{"d_model": 256, "head_dim": 64, "activation": "swiglu", "init_std_down": 0.0, "lr_mult_o": 1.5}
Each number is 500 + 40 x the weight over its row's rms, rounded and kept within 0 to 999. Layers, rows and columns count from 0. Numbers have three digits each. The size before them is the row's rms in percent of the matrix's.

# down: layer 10 MLP down (transposed), 1024x256, rms 0.038, rows 294-328, columns 0-127
# gate: layer 10 MLP gate, 1024x256, rms 0.142, rows 295-329, columns 0-127
# up: layer 10 MLP up, 1024x256, rms 0.155, rows 295-329, columns 0-127
down294 108:481479488512572547522519571493473490440517484529507531514502528464493471479503475515511470453457488524530493491474564594532509486501510515404495478487534475521536417531560492486530531512466548577502433553488448445470481486467504479364466544455438500601558474493527481518514510506452473480478492536558458517452540450482512534521532499451507475446453461428519474442561554494528483585546
gate295 096:552526505451516482463508490426523456508462463554580554488573495548449453495434476507516531605472521557546590485512468512510491467523478510532521462603519499484567455510446516511459546532503531451525469473518534492478467548463483490490558416484516534503448510442491496526528469529475443465491406495554551467503471466523480480470522564511518458569530475511483471501492509532550481532474
up295 100:526534545406505482502512511518469479506516556459491473476532458519465559454496461559508431484525495463441542481544459505515482546493535464507471494449566518569465455530512461540500488552552546527527526485513502518535421534523490510501546371537520506445518579562456558502469502500529511486535527534470598478464471523453523496398561552574542493507435437540502525546510470493485502523496
down295 099:464472512593477510578503463421495422510505453539495548539539526527514487474569469425505530470462496515603572466461489600457537530559518515487424476514509464571476536573529506464503495572463505594472456474591533492522568496500457529506513566456464468538505531474488528485489421530489462507505493565507557418528464477500476505526464499499468517515542446478542529564569476460587504488507
gate296 082:496537534569498496513585492564475494518488522522493486444441526524472587458483528518446491470515469579419494577512530497459467455458531545533419507516523499458492469515412488540459459480514500431508480486512568490530518463447462501468511474554479530489524555563503499502466550530456526501578561495477500532567502398485441582512456542563454493549533517492511438481464499522504536408399
up296 086:481506513486465535413489539519416492476584536531451482537489541498428495418496470504424456455435435552479567567542498495537474451477492519487478599517529565514449552463486500544479530441470537508605465509500508485499493490508426482535446513584505565480467531532483523510499456557470554482521506451514403519528431457521517520524536506509546499517448518500550486455511484566540433454408
down296 088:579470467510542511562503514501568538467492485527508510482549459561526476565515530459465484402571479576497460460487496566480428551509474523518553432509489462509504372594510485506451444536462519512501430442489504531554551516441521446508513517412497421538484467468477474470520384452555503478529511537597427447476472529469461454391454453475514560492503483531569456486498521442470514573510
gate297 091:485517514524489469571558495476483500493490514515490464481458517520535467456561499540493465575507580482503442511520504535523506433506528514500452521475441437508442539452400517484490476553504505525486484533535457488515564482483490526592539421513417431482500459469541477516500510499448488465545480490473496488471614524448473481471474476494493483524466466534530511555430541454440523512491
up297 097:578553528527460535498542449523497542495480468515533505478565509517463497490490549466463538488529466465495554471521508464497513500571534509512462452463566493490498487513549492495564520481530483513514500528492538482512509495501501474463547407448496446539506474489516431484510423467525542551390397521441448497475510548486500573563527455474506568528468495532531476525506523444476481560420
down297 093:471521437486489460509507548454455510494529526495539445438552399486533528518526583423481536457474518522501658445503481538492484514497453526528482485439521436519417509479561525509540486455490504508467473535442456424431571557539578516515466482438495445503460443458492565537483430511487530537491586548539445559487499523511483503453486455386470540524480550481443518505475508462466474428529
gate298 113:458493504504458470503531468504534476510513516532526420519477548463482447436518467425564526549473516514453468537478472543475494526544494490484464464485522489451495545493597555471507507570406517478518482532502519502452536492440564493543474462518480584505482526420395477488427514517555456539545580454487493524491541630492496477529488509479503514567539457481499447473470535524556574515495
up298 120:460491467476585508544488526421477502466459550516546481489489507484484526514521489512527566461482460544467530492555508473509483523475511516535458496435436452547477520496504457445468517527492550478509586554613474516416419468520561476516490432567475521499549473572475520396504512529477489423509489489529489453491480456433424539516523513574545417466429470523447449501493518563470454469482
down298 108:508471554563490530539428486491464518480586456529541478497521607476534469442524423492518523517483470437484450518513463553457527528438509429518477455503518498527472549504515553479517451451459511533479539503521477507526459463493498487555587497524525565487565469551538511452524546455537522556462475459464588429451496487438478590501490516528538411381561491491496489513505523497479471430476
gate299 123:493487544488447496431443519561480492600515547538504489483488480514550529491496464501487458414539529532508563504452582506505487515496490490478492397460517526522472481425436500525487484503507481519496474522479496554483449451444485447437495505531485414474447515507494535533495515487520545555504532459446462452482462478533450519503417517561590506438556414551492491510474532576451556518583
up299 119:524506498542527444553554531510545551570519460452481573509551522457515472494480477481572519497566489472480495522540494519553477444465501560489505497483523446457476550489490506485493490491511540529538479512532469466424477506546480503449538525487571550478485528531475544465453455500455559465479535517501499511469536448535516535495517420479528525499604429555530442484581426517560503457540
down299 131:494464517504543544399521602514511545538524508519474497433476549441477494449412531428457419525491418477496573509533520505519490504485532539491522425520506513543540505532517513453474462498472410502539444466542405538530438476476436459496516461504561487441410519463507510510429477448462493448444594476490422481486469467579450481546548469502511453538509484532515497434491467488491443501537
gate300 104:487494510507404437485516517503578540514440532458491477534519469529436552515509398479507591417455457495467461454469507462575485460490506508538466562528526537441556459560467546514501428524479565468488515539454508462541515548442509502425527486482449488508459471443541491487554498465499455463520488504491462477460556427581410489530439532500454491516522593529488502571472585526539516474505
up300 106:532454534412495425545460500428469506504463527472497549471496498488474510433528508473499521446544541480519462467542519463448516507564524533523487514522432477474517553478473499506534461516488533475511497576467546473503409509448496440516488498460507560515563499542484485472478521476456562546457563434457511502470468457412428481557544474492478444471477448520489469493529477400437496492446
down300 101:497542527517486455556490447466479489465533410515521556548531484482474484445482568500520404438495474445507458512495415445568521553554590502514539522539469497478497408599494521474527555470572506527486494545547533522495538461529491528517524548444557485519490475467520482546495500465443465461491495556501542447484460469499515452429456453541540547504515497569560507503445448551479544478545
gate301 090:503486467545436438522571556550539465507575442534514475526426563481498501459512474533551461477474553470538491463477491492543581516556489527505518470471553447463475463456517434470484433579415510470542503505455410458487526537435544502527485451456494464490542532496511528501475463557504459561533520458483559510482561489459513483567498494481504474498490556566510494381526475557488514460486
up301 095:508565527413468499529546450473523529452519488492437530613464409498519520460520468503439513504519540527497450496557453477485489566537480539415498512551468404522540548503533553442473495522567499474474539547486481422491403543487479463439581496468423512457512507534454462430523489539483458436519520427507556562557449446551486491492481451511498473466485487465505443494459480525518455474492
down301 090:458539533525458497505471439492540475517458504470500477486453523532564531515481492478508600519555462539506425468459445511530539453527410478528369463533521489552531512508478496437579410511552556496508492516455477483511507523502526556439526559450491493459470509484527481523480530529451529549507592538506481490517475508515458504487426504460506521396522456432470505497527432557436528539487
gate302 096:494490558442531443554508455475448500489509473469552541567480480508481484461523461489498494535564508585482462574454504493431489526477433504520499488458492494535493555487515437522504497504445464523509522483435517480577581480423478517494520487419551488506589534535538555484505554550476502502437459582496459549595496503545499516539552471522486522431513556503527486512520487480476475532499
up302 093:492534450454538469454520524419499531480454560485471397534486488526560526442514544512518489472494508460533528499517409506547502524492503512485501443485514552480542518500537549451459466531545450599481509514525462447488534495551516539519484528505514516437536475554545500499538443516570513523554554431470526516451430424430577455468477552484464461524514512515465466535519513536454570523459
down302 092:538555474480471455537464549522467541495446482478499446549505513484525492513466491438590513457525490480529556534423555517582500485513520540438488519508469467452583543563489451497464511514489450468486502484515558487523481503543464548524476563473544444592547420403497501553461463519488513477504471539529500491501464532534440523509521429492462510551476443407519492504478483457505449446511
gate303 099:533504570482443499515542533526481437473526500485496442484445473449568501502528504536516508577471579508490517526499432513517534528467467506537407497498451498545488504534529445536529461432467496539527428534479426500507556506563507455558458481441532445423542467407543539451507577577497544498535478520416493527606475554528543500533456476511519537500482478565498498508402511523513517470460
up303 102:490520560478485463523466513485468458499492518425459461481567550546556561496504497432511571522440533486459503470549513578460597535513478474471492419483465531521461505522551458469413516438436508531598463531515526512570522467478550429520477533475482463382572496490526536464535565446490509489490500506489477519511504533487484514494470418514549526465572490505491518543518478464440567495481
down303 100:591494486470520500491492494523554484468485568464542515493494481544509470477493550519417502514541566476469451509493510478481486602487452443498487446524488527525443469499457462480430465516485458433519527528538526479491455463517521489536573514512475512495526546601489481518482426550476489527470484568554483507501457549415554510513524458495585493506574518550537483461425492550580462489462
gate304 084:492483462524581493475529550515532483578526480483421557456563462495507528523485515556567532487512438431498474452464531577514544502561487470491478448533548442454499527472468514445413558534454455501458542496484486517539509478488429543518464505429461488538478514527486510588483500496525558535501543575537550499457520512478519461498527500593507494526535534529560560462537481546492482534551
up304 086:491495470490492510514500496590485551484455523482560446495467508535512519533547469520473491461550509523429479560469440472512515520507511471497486474476555475533520518489555551484482510500519485521425524527476553427455464501467475514542501599483492522526484582536482475465612496460457542527512500516505450508517532475503521526448492495507475504446511546502544427445479589507511464503471
down304 088:520491564519478449415495546420508493511459428445467520516476487495508452469477501398440490501461565506490412511562504487480468473516529498494492450471472485517451481487470503436445544561445478563508506504491424518465480442467597494500498469484562468432517453589588545485536460509537494501517590459402458532510486520472462555513539533518498483472469522505487572527504444488551508469530
gate305 097:456478544462456464543490473523496524426563464511469531478546460507577493505521520537482528543530525562497484553516484433464439484489514460509515462502523557527482483574508491433486446520542498528515498556548456430414533538471474486518508458513475519510535456577489509446437434477484532506424455491516493503518511526457511549539555461407550535466517443473583471542481586497520521547528
up305 094:528545495539518567547480468474506511596576444491517453493498514506526443578493539517496521457559521476489524545485456528453492466560542481530467525455491505491477423497479547532498523537539504480562452457503501526531491432551451473521555418565528522444526552489521533401464390546511462468502483506463481561579458466516535529433470454484476546520479458527519462541427543474552467454496
down305 097:472487469474514569456443547508502492512461521474580443474464530484506444520495478513533542453514541578482587479485495456502518498503490506488485451491522490460521500517480487468485528424474545586513484492497470480507491551463495568550469486459544469462540540513480527522466419464492559504478530519479411475463536454490461483445569541542520500504520405528471426529500457418521550515514
gate306 036:527453430477550544484476526518563406556442481495483519454500526530500569524488577430480427445496516466523514522478498424500511541476544485420498480555528575490494508487510417512477483493570521622471478473531418519467517493529435549529553510456476501555537490457478557484554554500499507449493424482525517445513498562566560533506516525440511485487512539496578573472533547500469456535477
up306 036:557551468573503485525535479501509582514495481525466453522477455477562463488522439517580516459556460514474483526527560568524512498488481509547514462483487542506440479507493593508526557413432495433504485535458562500453465522501478445464471535484538520492448446552509474561531536448435529494537570468494458519504539466502476470485457455552447477454543442439434426455476485460545492495527
down306 040:481464498459537513433498487513527429468563468511556507539448559495470533443487523563501460452528455523549467440568468501521600551496474443471471504513606492446441512496532501501521444488546546503567488449544500471511491535511505565484547514436545480425524518493513500507487510530433500443541470447442479481539494551446531442510539524482562501510438509480466467524494520525520493506544
gate307 093:424501538532483466452432495492512527521541526533560461488480579489508502429547515504590604476529507547512505509504506547500441484506515501559475563559480499485474559517480446482457469536535520552516571493485478513489499486448474529444457555499518490516452472495426530508484503561430475537578482560452553509514491515454552522477517522524542543498525479452537435458469483501504494526502
up307 084:465524496493485546505512540475478524538502530506480456537534451545432486525525481482487537557578459449511482547497510501482502512548508529495452522442509460457509478505514480475441482423468553477562522552507501458419552549463496520456479503499517501474531447458458488519516520512530544522582470571513567552497520502464492509514532508517534537521488496459495506480457510494488463500467
down307 095:484425422464513509490556429521538554449478542505498479538501465482511536404556469469491549500538472529468480475491490549487494442486472549524485491469489550580433462523475553503484491464507503572493574526492582501567516533497507466494506451499503514513490508599536477512516632448495498475450560584465751546510530483476508449478530487511524514512510413460512490464523521457506536545519
gate308 052:550581521428552498572517492525528512540550482550426483569500492532437462544517509453429484434516594478447479431413553512476543495536593501506557486462538455476492484503447476467565539456522489488482506592477482474542514527490530482472535538580527490480483539596526478455454494498526548521491472495512549468522590477497549500506581571536518485430451545478486515465452462493487483463485
up308 054:557554530454540518530560534526516491532557444485506478521506511579447454501513505485482506439525608450404519443438575453463464508511525508536512492501568458465497461475527443474580532491493438433453458577481550454543540491539552493501520528541484530529472536536493440450527493464451554510479511516529510463489582495435509538482593492483521492459472529442504520495432524503425517411531
down308 055:409510567578450492503479471463506533510465498522576455535582434451484536444485513491523457508513557563574548519445508496454515479537493493486454413493495512492566584540526529437558487508530461519543561436531418540529471459548560534532526490555478518473457518511597509540491539542498457470535490524563503493493524460547475524592430488469457468486509439549519562514478500543540500512519
gate309 122:558473539536490491500465551537552499486513488460461503453556514603404428549558507561552513475559430512582493562522524528496465488505462396509480449420474540499485433509509490475546511500442510491462480507534499500487494498594570536543448480528518527490473547480466495446559528540468519574516544480500490582571450537498410451508428570467540520517561537450494476439524464463531505549471
up309 115:474499446501573433442529438464495554439525537487535561578536475532508480503558473522527538511508505517481483514523519409465458564501504451495474501491471491527504471486484532477469498521442542485465545510499496474476557552543514529484505452546435567481416584486472503552453628580472488564495557468516508493493501434510392482456465534504496511485469504507478438465494498501535490467431
down309 123:491529577539534477560565468575532480509586595509531521491454511504501451460515505471465503489513540552483514508470488488441580506536559519478468549471429466543497527433479538511545512479455422550541559501501477522460504462497462456493484573560469530493544451555517456465527441513556481443471550581545470499541515511553506509586492472485498444491532457532509401539481470539541495474468
gate310 089:437516507475468462508489527555550506456532609436487468493579541505558533543527463493562533492460514500533527466432487486492499549543522491527474445432524527562544519566481455530568527448483528551491469470427417468499506559501498483551539577497484534497520536457517529522494540510579526519447415485501430502547458476473475499520414472560534470483539441509514561462518515477496515493502
up310 081:463557489504451532487498519483511516442491538456529523474552472486550499510540466452559504520455579489469480598485480456515483524515535515496540400467521516535547545539471442511534535445543477517547459502500479557460502551523540501577522485553500528412532538465506526496528533468558517541458475564430495524491550560480464535504450485491570448564539467519545478427468479477458474563532
down310 097:524586484468517535546545499494561525538488467477530465518559503491535496513481552529509489506470471465513449471537519537532535500519502496524484516537504496472494560491418468535561548498523465522527477511469466520483544481435471515538535492498545473498471495613515493554447536507522494491536486542459476520497465461425487495465508448548488518483499462514501530482442495464426473438555
gate311 099:496485455498491482516500493436579445520528404451502530450449541474542491438524508576533442457420501463466531520522513493417561520488545524483455491532455538522519436450519457544450602483498452524454501484546462519507494487477440566530467507536420574498481516481512507541446422556524505516579523484401486483457458532470523463531506492506621458495512512498429490469553479493431474534506
up311 102:490425531549454509475514485500534425509559509374494524434442509472477481502550474479513556458457460485488484536473596541497476476465505537496572498553462530439511492515543510468470522549469473528535530500482515403499498513455513520487552578531545427530559516561537522508498502533489571477504478488540493437544530453486477461486476466499529504498478503448505458596516480518518502493506
down311 102:562487559476473597494431457501441585449504484509473541485521537491467515517514438517457589504458449485519550511499440515575487502532437498528429527497548459560519547519494535473470512507489552447555526517491544531460484442481444508467521462490558487596553514425406437472533449488561505468533559494524537559522447492515420512523561429545419486504550555510516526451485500551533489515491
gate312 092:464562465402472549537552494482510561515549489490465504444570438443531536517520514479561452477475530511452466513515515426485438519542475461542480580479534455485515499478527475481465450494448572489465516434532446521522537507571544494498414484557537500505514423503592559472492478396522530516504544467491454459421526512561467498526519482528488503500489484491528572501500555461488491533515
up312 094:531504492514453553493478515490502542446509483554501490479417580472525460530522442523478497484497493538568509499503562456436521505482531481515489496558461424496477522595499509506548533500533524460426451474476415513441497513528567471489500565402464481423501513494460487473567450495523450475501502438425560501456486455473458488510545455480476541522498530547479507562474470492474489471443
down312 086:538472468494574546502488469576510446488512376484496433503581473403573428495471524569510488527501495504505518516560505495532582514514506522490523488511504463499527501499395446490509523528547477454511561519522496534571490452471476533489545419494478435495543484444505509556503532494523497473525364529550564508535460546485585420443578516515464519491507468496456528518536446498412571466534
gate313 119:474455449472470545592437518564517453489531474551547514457488504497512505435386486454608535497536488587541445481549499437498475476491525460492459457468502509466493511511501525431545415497482499501559475469488522426497503514518483537523439503514510509509510460441514524459481521480471562499485497548531435531483534551514498526504463497435476468461492485503586520511459491469513446570430
up313 115:447496496454444444464392464487460486532515539528546543501543527449474451446521487509493454560555534527507490427491470548559520480518516446463456499491459430438488432529517483481498505426561495560495476495526464511487534479494451601458439553590527524478459514539521506519529463582466585562460431496537458444551493514585492535493568589496461482546529550553496473497494431497444542519489
down313 117:510544546491542539575458531515519511550517455451552474541572540486496490492489522543469496463519519527441544500521553528528497581495530468516566516522461525477545535557545473509519559487474533511457441506511535515465429454447478385517512481480485433533498500434496480518492551461494532497498465502511519505442514522562469524524570516535551534521454455528453445594513508458546506512465
gate314 097:527472538504572440480481572527509543448545485447501509561455514460586493483517535408514545467540516521507506499481495523514537579503466499424510465560530552467493514573494529525452467499403509522561458518485458553468572488531586495481447439489503467554551514501466474506514469488432462500496515560605462483510484482493463497478504496520556526486578482448573443496413568448496360534501
up314 098:445405490528504521590490566494491471567438527495568471489482500517582511507508455551605540445444538440516528450488492519436469456583495494442482614428445465517534492452468540533569536494573516491479477494435545513508530459484495577461491466479476573479498549502559485491530487555525512453497532503517420484514508468513573527482525522475534461478539532490474547539508515544478513476525
down314 092:539562472526501495513480454447506503484520491538575483559498473434458580545572499579485484522489534585556519512502461534498549520485570438554500520485525525533611556535496504483464497537486484490563414445532497525459500469466447548523485525515454519561470483481470451453487544458482409524503515524518444541481460508463470495499515504547498493541364504519533562477498520457571469518480
gate315 094:483495523514478472538537504471611447484559563518477525578473431490523510474469489547523509567508503504498500577502540502609489510500467512464530529525480585467505475488481495619464471512542500541572445526495529459509485479540502503487442478533489466462532498493523482566503471571493531473550463528541512496577526607563484510533474454567550477467549508538488499517448451400462481488489
up315 104:543495544479574446516485469468481508440561515533531525553432520504443531494473506461510500511486494565406602510529541497493501456516497426511464471549522472486528502527495511542498523475514459484512554402562481471493521470561537496520503439524555535565481420483464483440432522521486477481509507480549477493472513482447549478523487548568533475481473498464478419505580490486536515468433
down315 098:426488498433518545499504510518533487501468513467461481417519475408446422523513501335610505533556507479435541502526506507538461464489466552529488584442544441552484556541498495506536532509510445573431512519471505519471516520438482546497545610503529517416499503477509522487453444500481527435506440479519537527463497477542470551452501530531493570531539452511477451535578448544521495439512
gate316 104:470498532539505457509530470473468516538492489500425501592494484528527474488445497477458540502430492470533511477505501543465474540542496449527530483479542499461486538516504548416478551516528469518471491448562541458439501528543480486494466451446479485436536513477533503533507497494501496503514551479451549483496451528511392465448545462432473460410506456544531480439511544512550383482471
up316 113:505534511439477491567514572469443519483550489533559502482398461510575566539506507536477472444528429549513458478505542503543522561474505485505449483527459501475503427465493505474544546460569529654470436526528464438528494465540485524518476478519526433435530480451482548539520463497544522509486462593525540483504482468534511497520552505510482470540554532538450434545438420494516407442533
down316 108:534571473431533548456518433514595467446415546457508466485514502438455490509488534508433498452498471534492442518485514483494409591545513469485490488486496476517443535488578512475512538440521503451481544476506585548524531450498465482495528521521494527469469525467480520461451471505553513499461467523500598482504504505513517519454485522496501540499415483495448396507565520596473470448548
gate317 066:521478467490483540504479545535426510537505561479353520532461458483531564552522573531435531496442496496493499506500496477477438441487575479478530482525461500470494479497417530449485511445470527497496501565496436493627506526527473555523509438423528447482514517502480493634509438482547524584567498483544595522492457402497485534446473541486555539555467498444475440519517527494499560477504
up317 072:481472473437421483488442493466536512554492473501482507522539448477503493498464483528518425485409456479585450531506480492561488514511481532452489454526488465501525499445466422506489525511489488488519511514446475500590489512577393442495487497563464424485452430550520475507428491443546399463500494489581585417525486479407504497561539427509497548563460595554523451416488476526470470535484
down317 072:566493516521511486535506548488536488526435514481559493522515494510402549493523515574469536496510487504418421472402478508506541486454520534499483546553497529620519596519470466437489521493444496543538429546540574457407495532429544469440513453479535429557518565477499445472467450484522441505484495478401584536532494488506503508505479548488440461493481527473535566481517525496576481518444
gate318 077:553501421463493488421500425470614411512535519494534454567530547501511459556486546522462481441476497499463449509450548500432493472500505487532498497420534487493472523486493521552471504503509501562476453505496525478492533519512520429500468505524488490515452463495492446451486434420516465480544478476505457488554590490444507502511462435529433531410549489495564471531453547554456526477468
up318 080:504488439502454526462496411493541485491526519535542400514551512521504414579521556496482469482482538502449426461526524459509482496525502463560513474425497499545482542442489507545513489460512528520474504575507510466486527497531455342487537436495459551435482444450463455479484483487432552525496524455536480505485564523436449528512522447502495500474545451509534449471439543552511522462490
down318 085:499429466419570525516521566520457428536575513572497453509488501418431503517505471488462521487466494509471390405496462424519496549529523557534503532421525448505456461492529497472525463499506434529474487495483495524530562534565536511491455512511550465461525492539542575474535481437517480448572591454484505461484522482484535524481521483443449511500507494512509486493499502493451541567534
gate319 118:575569575479470471442432542487557511587521478533521550493541446470512446524432464467504477529492532480469503453453516503503565408468536477461559511513532495471522476521535502528519502550502579547529460569430476461519532509526444471453494461429527481465482512465493507481552537541510447488529464501566483529483593508602593470454557478538531561504525520533552452498494522493480456471502
up319 113:505402455527477501487434473493493551519547457434514451486427420569540600493537494529456524571520516505478438481506502501508483517502457498480495452550462513590535523569530567486421501536431546524504483486578559521490442517576527515517523486442432512475515430461443555615510509522493487521514463488441526540569518484459432511565526541519553459492530478431512509477524506437501546475586
down319 110:499505461430507508525499503473499504563508499517394493560465512555428470496412612525498526505486440494490477472491522524467481462555423530516566508470543498473572489482469579569468521495463492522560504576501506511479495548491505534440507409406562498549465489483544364492485508438468518449526440474489573502508495456429470474477494532464492470477475513512478435518452488465482533423520
gate320 066:485439469470512503513441497534478422489536461452451483505499529479533519482532494529475554475489486483518482510497557489469465478481455471529468590545586576588496509426546537493499506475417544543505443556514473450538557516519560427515409516480474430467488498546504527517459567533477425509465528493458520491465596443433577576559569489468447556472435451509496486488509525519519476480459
up320 061:481531554561461485465527484442573565485493539609565472548501515483466505482443526476539470464553535508494460487485469433471477536518538480455522469447424470404548501503487450516478491531516527472495515497503460531524439464462451549492531499489486555524533481471460455498489466497539533500515477519482496490526424530574458478481407524552567449512570567499504437518477494484464528518544
down320 068:438533568537572563518499468470492588435524554529553420525519454535513433559468548373470522426513494478550614505503499509462450520457509460431509489531489448510498517518453455478573503496445450531529436594557507470531510492466574464471488478572466444554629514449507554506440503503532489575479571469523537490373551465477458467458478431502528544468501469489495515530484553521453490501544
gate321 118:518543508466456531493485495556540509510514485496586497502495484525479474466498524503542522492533540434526560602436530516447458525446535505406454485572493497535516520419450552520501487559511462521479541446488492483545429532530494511475463459442517477479439559508484521488516513529481536530552454467516497461459449512394513548520461568495518500472497489521491408560488460488576462494493
up321 112:468569555519563515471469455538511487490494501518516537567424512513447579536473564517466553576510483523489464508507479509478577470429552460572525496445475535459466576573578428497457487550534501531542444545551500437423453513485494470527471470445482536523531498476614556416526520529504556445491516479447500537477435481512499531489483427522468517527415498573499508477516534505557469557483
down321 112:429533558454548414532508577551493527498556467537448533482493444439576511554511453484505491512531466520512524494516550529507503477455494515534490455515504421522488493529471472441614532579557491440439513486478575445487478516558449509497444432505543488498525477424471500452537581484537527470601503563459443512522540487506530527456460509585495552505498528553439468535563526513431506501540
gate322 066:472461439411583517529394489488474484531506500525464562489556426554573498561540534501385521474552451512529469490529500548523529468548451491454575441417566457570495462497474501461506488463436490495518471471506419533467548474526501488493507439463503530451473488506545481453481473469489519462553536466608432511470490556448516506483445502499505483501564533476513531505491501547601442548527
up322 069:513449532548444583429523484498512502526500483518475472458466515424513521508424481512514454547490408486548545461486541503467535549527486450502524543521443524515529492508456560475519478595506460461554435421496515452484506518479501507544482551520489528444531514514583553579494531551528529561528483524389522485451535482485528509546488515503534513509525544473439557523498382491467481575530
down322 070:477472532539485500620495527541516539525486514495576459553524556493522443546519537498521488466572496495512558576444458449542521471447553514519472469561462455505468506530454452561458494444532537495452568512565510569505454553503486570412557479523475499521460528467522546459446519552488501503516452445571535530526432485484521569456613439462440483447533493487519473524457473534514458441526
gate323 097:513514527468448560552576555511519529468506541524473476425494529552546540453526492478494443518501504557549532524541564469455489498522547556482496522486536514573534501515603569549448526541435491473604452562480531565508546516461572527404517461473407536499557503502451531463493519497431520513554462481451553532518498482578526436523516563529500565463485470468521489533545506456541502494469
up323 095:468514457480385448502570514529554424528471498516530473490440466481491549435477524506559488593478511417517479473547507508494457508513537476419473572577500532535493408423569519473531468460531470494455494481563518521482428522473457531558528455451506539497481495500557516514472536489508527487481531521482549534466504449492505529493528453517542462503473511561561483535458556532514502475484
down323 086:505479446485497498603547479482476489492515534466509488557478540455526480558462577489456472426527477543527543507498571547508565500509531516502504465426443487440612532461490468519418479501442502435531498478443419477495513481481623569518433451467560444577474558450460436500526455500475473433518506416499549483522427513498513431490488514498469484491479565572508509426460522472553468485560
gate324 101:509462536563455510477596466509521500509521537518466436540482502451498480530541487501505493511505576513535468472521544483458465444515490557472469499462512497473492509464483478458488507423529486519572587483473479469516537518490507477490500511428532469515617484512560557437534546425524509517444467457449536493549605521464496531562518530452553491485543503474514432490524566513509457446503
up324 099:540477546488467502454485507491602567465451576539481580488513508445512475510568443558559502485533540509483452523460455488525489511569494511511488555503432484471546436497483422545520412489533478455493529437508499535487465492462516454467476528524539521519518455444568506521463498550466549477525530503567479432510499523558548504553505474575529552547408516513530559518497492518522475465573
down324 102:485438476495441521460550490529502508500484509503547478505492463492494527625561563477440516523450544499509421525499429475538496503511450502480464549564472539486461563506395558452548522486496494500484429549485570596454522533561515540476551543478508459531483479490517577524558545391520469556540580461485512478549465536460504590453524523569538569498544494523487501518515499491564489495583
gate325 117:587473494419503485465437507475493493599463528570513500557503465499464553456510438494493529448470495536506546522439470483478413600497496440441436440534520532555504437489458562537505480469483488515535457511536374527448498446454512540461534525516560504449464474439442512463576559538507487487517541463524488523473546495463536502457478471485453431428521446527414440463489440527496425504529
up325 116:551480566479438469508468504465494534557452499503511537550552481505535524498607487550515477461534484538589450484486481515522405539485495463552517427514558506582488479514458510494509505535560496580487514548578442456494533504461466503494544443487432498480578493434450527464537547495492536538416507447492515567547507549489484507512462534522494482392459466483494473458538497547551506511519
down325 121:535472513528510492559497436440541549546470482496541513524511470529526480604513495509479492498478485431471518451494507481451404593581445486508426471448458527508487545456549546535474567509425442511461580498407577462504463492438491490512446489538505506466443512554537415474572530555498524558477510588590437556526523535450509470507545530504501484549506503469453579534478488478468410563560
gate326 113:524508514488518393563447548566483473536481528420500552509584531479548538459484534508587490559463524500506509451543575521506486458593451551538511421492521517473516545460493533480504504545471578472497455556472498488476547570502503456483461501536519477487474543492600542528483434494563449487469468470573499522448489475539524467459499481583547459563435519484470457512490522555475543583501
up326 114:591478531485482422462483499465541542498550477478495521509497406482486476493468456472483497462538546442408468507435491482537551470456465470442504495520469525487514489491491366457557453563539543491561494466474427534490497534511554526520439550457503499519478459522527446491540457507496379572520482444472471468544458465496575508469507549446501472546509468499559452495495441469491513542473
down326 107:500520460466525509459536496496467502491521536475502495443525428504413470505496393451523553416572552504492521485485488453574522522478531510519409514499425474460525537545477483554417581474519539477529520505464518473495485503482512577479543517493491513508517515547539526461552481541449554473516495493441484467473471478501510462412485455453507473483481515528489499454542532459563534509508
gate327 116:526502456486483478454558550510530514526539542505515538441501502486465452500543491493552498557504460457522580520470568501442475470529504457518483526448523486503520519520516479398439502497543522437574462488442485494519545532464540590536464491496507662500545492505518475448562487450513495451427545515498491476498498451543465547549517530498497508499587462492567535573500437444512456501435
up327 118:492464454441522507572493504454473485490568479566487496511500515528517456540554557474434499493527519644443500479517435538508480568503466431503523431500472518497523435482489558468541496458509583495503525516487486462452475536536522459448500481566490436546478508514376455546513469500558464505524514498443478465566509575541511536449500450558552448516504569554491483431520478456391506563490
down327 117:460472555449530449536502509532518501585460472506539460568520513507551476386481518447477478423475505478506462376469465528512455434453521499495521484495453512441490507585529437525541510464479509457571541519501620490507505480476463458519440535517508455487473497479403489525517477524455533431486467449511527550480557501574478494499486499460489537490484518503424489457460561552572490483460
gate328 119:451533522516509469533525501488519445484456540484527446547496490550473502469487481503534566483489500521543482573539555509547504555524466383529442468489422465490492461498553544511527476457481555489520508507561522492491532511426519454485396418501505514506453494520505536487541453611485507496469537530519408509457566575516459531505501576495535546454427513456481511501429484458523485545538
up328 118:481525496477509499531534519518452497551472450501481602488499491483500520483477515482437494561449528485533562529505473526541506475497481493490601508505567473438510524491475514490420469527530500458536517504454570462517499429387446563492411486483589534426523403526541517585514513517525448467626476478439486542535530505508497555515494498451494509475478556503477503483538452459513434476436
down328 113:496500488519568539562546496474480468499461533525456535523583463483493504490485490468505464484464523543460489455500509464508445495452512521443522486576452481442515573503474414531421427577491489527495478566457540515504550461478479559507456423517531540470451494446494392581510532497490535472530457533502490545478421515501434499500531467527528543529538581491491499560469490555493501471527
gate329 099:514481549451501416516561532486483475560448575494542519562517543496524559487519582562471520459469537522473483478535490563471513461505559516404481541485458514524475595474492467521449530541562534600472508504473503532483477567456499546487571523504490438523485500589504532474467431479424529515553507442554465553456433526498554543599476474526560481536531480532495498453550470462449522515566
up329 092:527478486542532454436411494506502530397489489512570515573466435564478495466498538537496501503564530480491503461448476450413407489547502436486517465456511479478489489522445420475495479444491558497485517486565517482509518414511572440510507460552477526501523497523550473522527518535580424583432511530470507493542517451547509461370531514452430448479488563519508548533504465479598498514496